config.toml
num_hidden_layers = 12
hidden_size = 64
num_attention_heads = 2
num_key_value_heads = 2
head_dim = 32
intermediate_size = 192
vocab_size = 8192
hidden_act = "swiglu"
norm = "layernorm"
norm_place = "pre"
norm_eps = 1e-06
positions = "rope"
rope_theta = 10000.0
rope_fraction = 1.0
qk_norm = true
attn_scale = 0.177
bias = "all"
tie_word_embeddings = false
parallel_block = false
init = "uniform"
init_std_qkv = 0.0773
init_std_o = 0.0
init_std_up = 0.0773
init_std_down = 0.0
optimizer = "muon_variant"
learning_rate = 0.0126
weight_decay = 0.0082
lr_head = 0.00693
warmup_steps = 0
schedule = "wsd"
decay_fraction = 0.9
decay_shape = "linear"
final_lr_fraction = 0.05
batch_tokens = [8192, 16384, 24576]
max_seq_len = 384
doc_mask = true
train_tokens = 133000000
max_steps = 8698
dataset = "wikipedia_en"
Each number is 128 + 32 x the weight over its row's rms, rounded and kept within 0 to 255. Layers, rows and columns count from 0. Numbers have three digits each. The size before them is the row's rms in percent of the matrix's.

# layer 3 MLP down (transposed), 192x64, rms 0.241, rows 188-191, columns 0-31
097:148186180133151129120104106139168145063109142106142130141166119118212107083106076122138073146143
100:151058166081139092154133156131145100128098176124085131149075061103128142110137108114211149123152
096:058129173189154139116184130142154118077113169117110176162116106130184119134158157053115127116102
097:112103115127142115104153147129204148126126125126156098145159082112096107132097108118133127129166
# layer 3 MLP gate, 192x64, rms 0.45, rows 189-191, columns 0-31
105:066101080146140136112137150109151114139105176151080138059135130174135147111183049094116152134145
096:059144173164084134087093113123050108142112118144117185086103136162169140141121061196082152107182
105:126092148172129118135115087147138109152119199154064141162115144073068114094143062107053127104122
# layer 3 MLP up, 192x64, rms 0.462, rows 189-191, columns 0-31
094:137111102130150127171137137177161120113114122123126121177157154106140236179144151130097131146134
090:128126125152121152115140148112108119049140046047072127127092114147125176112122166119176109092103
100:159178100188177081154163100156117125180200112118189139052088119136134096097086098123147138125133